Part of a small language model's weights.
Size: 25 layers, width 64, 1 head of 64, MLP 192 SwiGLU, vocabulary 31805, 3.37M parameters.
Architecture: RMSNorm before each block, rotary positions, no biases in attention or MLP, tied embeddings.
Training: a variant of SOAP for these matrices, 133M tokens, 4044 steps.
Each number is 128 + 24 x the weight over its row's rms, rounded and kept within 0 to 255. Layers, rows and columns count from 0. Numbers have three digits each. The size before them is the row's rms in percent of the matrix's.

# layer 11 attention query, 64x64, rms 0.119, rows 0-42, columns 0-63
065:081175092160097128131125106153140143129160109134094155123139113135145166100140139073140128127160128122117153118102111164110133142119170167123130115139119134121138120096152157142119197107126090
235:126082181144131095141140123106166137149120093134123165135185107112128129132133138134140123138145115100134096157167173106108111130125091139105134155139131063115096148139118110137099115151086139
085:160097157118120109109160156107134138137122123165143154166161101139145151129137160144176162157160123103170125143112171120112135128160099129096127139096123061120149120150111114139141121146091145
103:128180090118131148102117146135109094130146134107128112114060151136106126145118142149125119139109122182094136110102095163149155098146130108166086134121131180124133110140142144103173119138155109
090:121137163143111147091126168095122106126170139171118117106137120140142129155153112112198179134109113110167066119122152108109137135148138147103115134137141099164108109115127161114147145129095133
099:178151068119114088122114115149104133155122144152127102108134164142107097141113125143135123137143105154131133121107092168101141108124163106144105139125091176111115105125154157113167124105185120
112:133124160090092127126154131108143163142125137116095162141126084115121160110155138110140159129108140137105136159140190117130121163134132130096199120153125138127118174114172118146114114132084147
100:128110137120095093111113157134182127157119160165108148097190133126114139135114158123158109147159129103112108141165110129092164126109151150141170176127133138122143114163137101148137106127103163
086:114144165135153120124104088155130164127118138092083166124098122091118163174156076122140128134119118129121132149150147119108160169133133102140167153129070172124133121139128147127122132106101159
102:105104134140137089118090127116176155141123137115133173132187150111152154179128136162156104109156128148175114150168135118133144132114105132153166155106149094118138130152120112156121114146095146
094:152140145148190100119124148148126147124168133119139121141118157161140084158128080186169096111119138145121097092133107085105151122123120111098113099142133128113120074163137119127141119140131137
098:131131128127145112186133135170167096153121110109145168133144136097134130101185125144107178149102122116141123164136179109119099098103123147133109129143132140097157148128100152143103176141126146
092:148090131136102106132159099141137159111141112153131132134171115134148139111146065116117117140125110103125163167122125108129118200137152131108111099115112092122149099141106140102120124093089178
089:125117161135138112112105115113146159147113130099102170115134149083125147113141132100107143174112133128087120138157174161109150125122072116154172185141113118131135141137110116155111077142147145
080:125096135098142122168129133143175159128126107152132173110170134125137108130127125150164126131163114097143125141150135104104136116113085112119102158169145089094150142121093107159078126175117153
090:116152129142164135139135115156146126056188143097101113124112178112117117123158127136099132155106151146085126158157138098140114139108109144132133136150166088134133119169115106132082112150127123
097:081108145124121105143123122099118179136127142135121150138138145096124121118152092153150155134139133144130124127172145142118147144115116106143201165130121108096170134167144074155145086117132163
091:159163127154136133082140141065102178117138123147140099163090124130129090089155116112129142127115121139137096130122109120107142172125113129145096131124100151159145125133190157106151143131140095
088:118139102151132111117126141160146149139121110158138122159181144145156083153144115125141123092126123160148126145153194108101144146136183126081136119155110112118136074118154117128109114130109170
098:114121127122143148152166132154111142139147068130133108140135097143105122030143162108129179115145138135130143128137110141141110143131128178111098143135117083137097155139155105117123123128157133
084:100098107132109093118112141117100162146144114142115115115130131102145149128078100171158150144106092155146114121173075111137153156158143131149081138113115128123160129141142169101134154159093125
108:114199140120087146112127131117141113125116083099100107110131097106126126077092164093139099136109127147140131158145105101123112139115159132118092148102127116154103133138158090125158147159099097
104:116149080123130122155072110150127119142149108092173123143096138126097144148123093114121109127129097141106151138104083150163140103153136145140116111116112124170118138105098186106104150119178133
071:160159139123115123091172144122135103087148125124174147094088130118114160135134172120099155123153107115118134138125115112135155124168109155119112067119129156130151100143161105177125165124150118
087:079123108125103157128120145152143146150126107147153138108151146145115112150132104131126167131153150089136120086095101117108122092086091114145172155085140153132181115148088144125128138125157163
084:107065182114121118116146130117113140121129136130094153171120108099133101143171158146148122128130131139114104120135152125098142114112080169132128163115098111093116138114116128140100127149052133
111:118161093135115146141100142115075152113108130139144070125115159097106117136098103102108102142118115146131107085112071174148141134119138101100132101113151099123110122105119132130174141083142128
072:142183173143162122112149137128131102132143136122150093155157097148100144099134136129118123137140111143148122178114134121098155170179155150118117172138108121072116125119139104098092108158137114
097:147135208112155141127128159093150073107111113159116099099130147116133121147122143141116119133124117107119117120149125123136154114144088094133104117131172141114086107056137109124155110139110113
097:152139102103131118114166156121167104135092156128151121080089118159113144128130158108130138131119111133109179126149108156135145140154122123112079110115124182160077113122165133123151119135172107
101:153117123127064168169115153122112125168107150137079099115159104147098130130125131103146132138148110083147111111110122171110143095084156112117142136137157120115143153157097147119126153086144120
094:120149124097100145154154126155113117074115099125120130147100110092101101049131148141124113123119109157121133126112110143179130174115141148129062133107092120099123143124109128113107137150122127
082:170172130132117127129142144145114120106146130154152117088126084170116133144125139105109115139143060140135143090123130125143121145145177144108137073154135148144136114159164141164110148147177115
108:143153175134127120143148111136172105090153137161153142122189094164132139128127175135117185110133135127160143145183132139118132143166134137121141117149107142082148102144147117161111116117128138
096:145134158134119123106145151150138138131061144121137118139174124123166128101153118153144129134157107115124106147131120129136116142070091098103139151117107113140110102149144088092118095134053142
097:141155113160149139151094117116114126134185130114108123156110114132121093165111126136131143111117154152128125125129063114132127159140153110123098109133117071118063128097126087116121096114086105
106:092098136084086111137107114143136142119144144139171158169128133096127127149135103125142103137124124107180093137163162134090133148185104123154122125101113104125128161131098121119110159172102138
083:130109133162195131137159140163132138146112130134098127145159133094124119091101123083136120158171109106123138102112172114109106135151089099102115157106133127162111154161154125163124146101105105
085:116136093149152119145128140161117144129128086097125119167117130145129104086109096113118142125143122168096154122115111133098147088151193078149099132134137124108155120063113133122144148120143096
134:141075188078149150125133123093125156147107143145137152123135114124126132115139131114143098157102140123159086120152161126121114127122105111084145163109140085105113135154128094113110130129060115
083:119132119114155144106155151172145161154167141131137160094164117120152157189132122127145146156138179115127130127086152108120128156121172129122117157127125135147131105148082129146107145138148186
126:135152091128134152098102123101107115134119141111106128109110169127122142140172117151140104163072151141129154111107100181155169155117127122156123119142142172142135142128138157118197116131131092
106:100107153140120093126137121077097142087121125148151117131180108127120126110102106129133135135122120101167099135163103110082121146145154114137085138115140089086078107133086106100110154123119113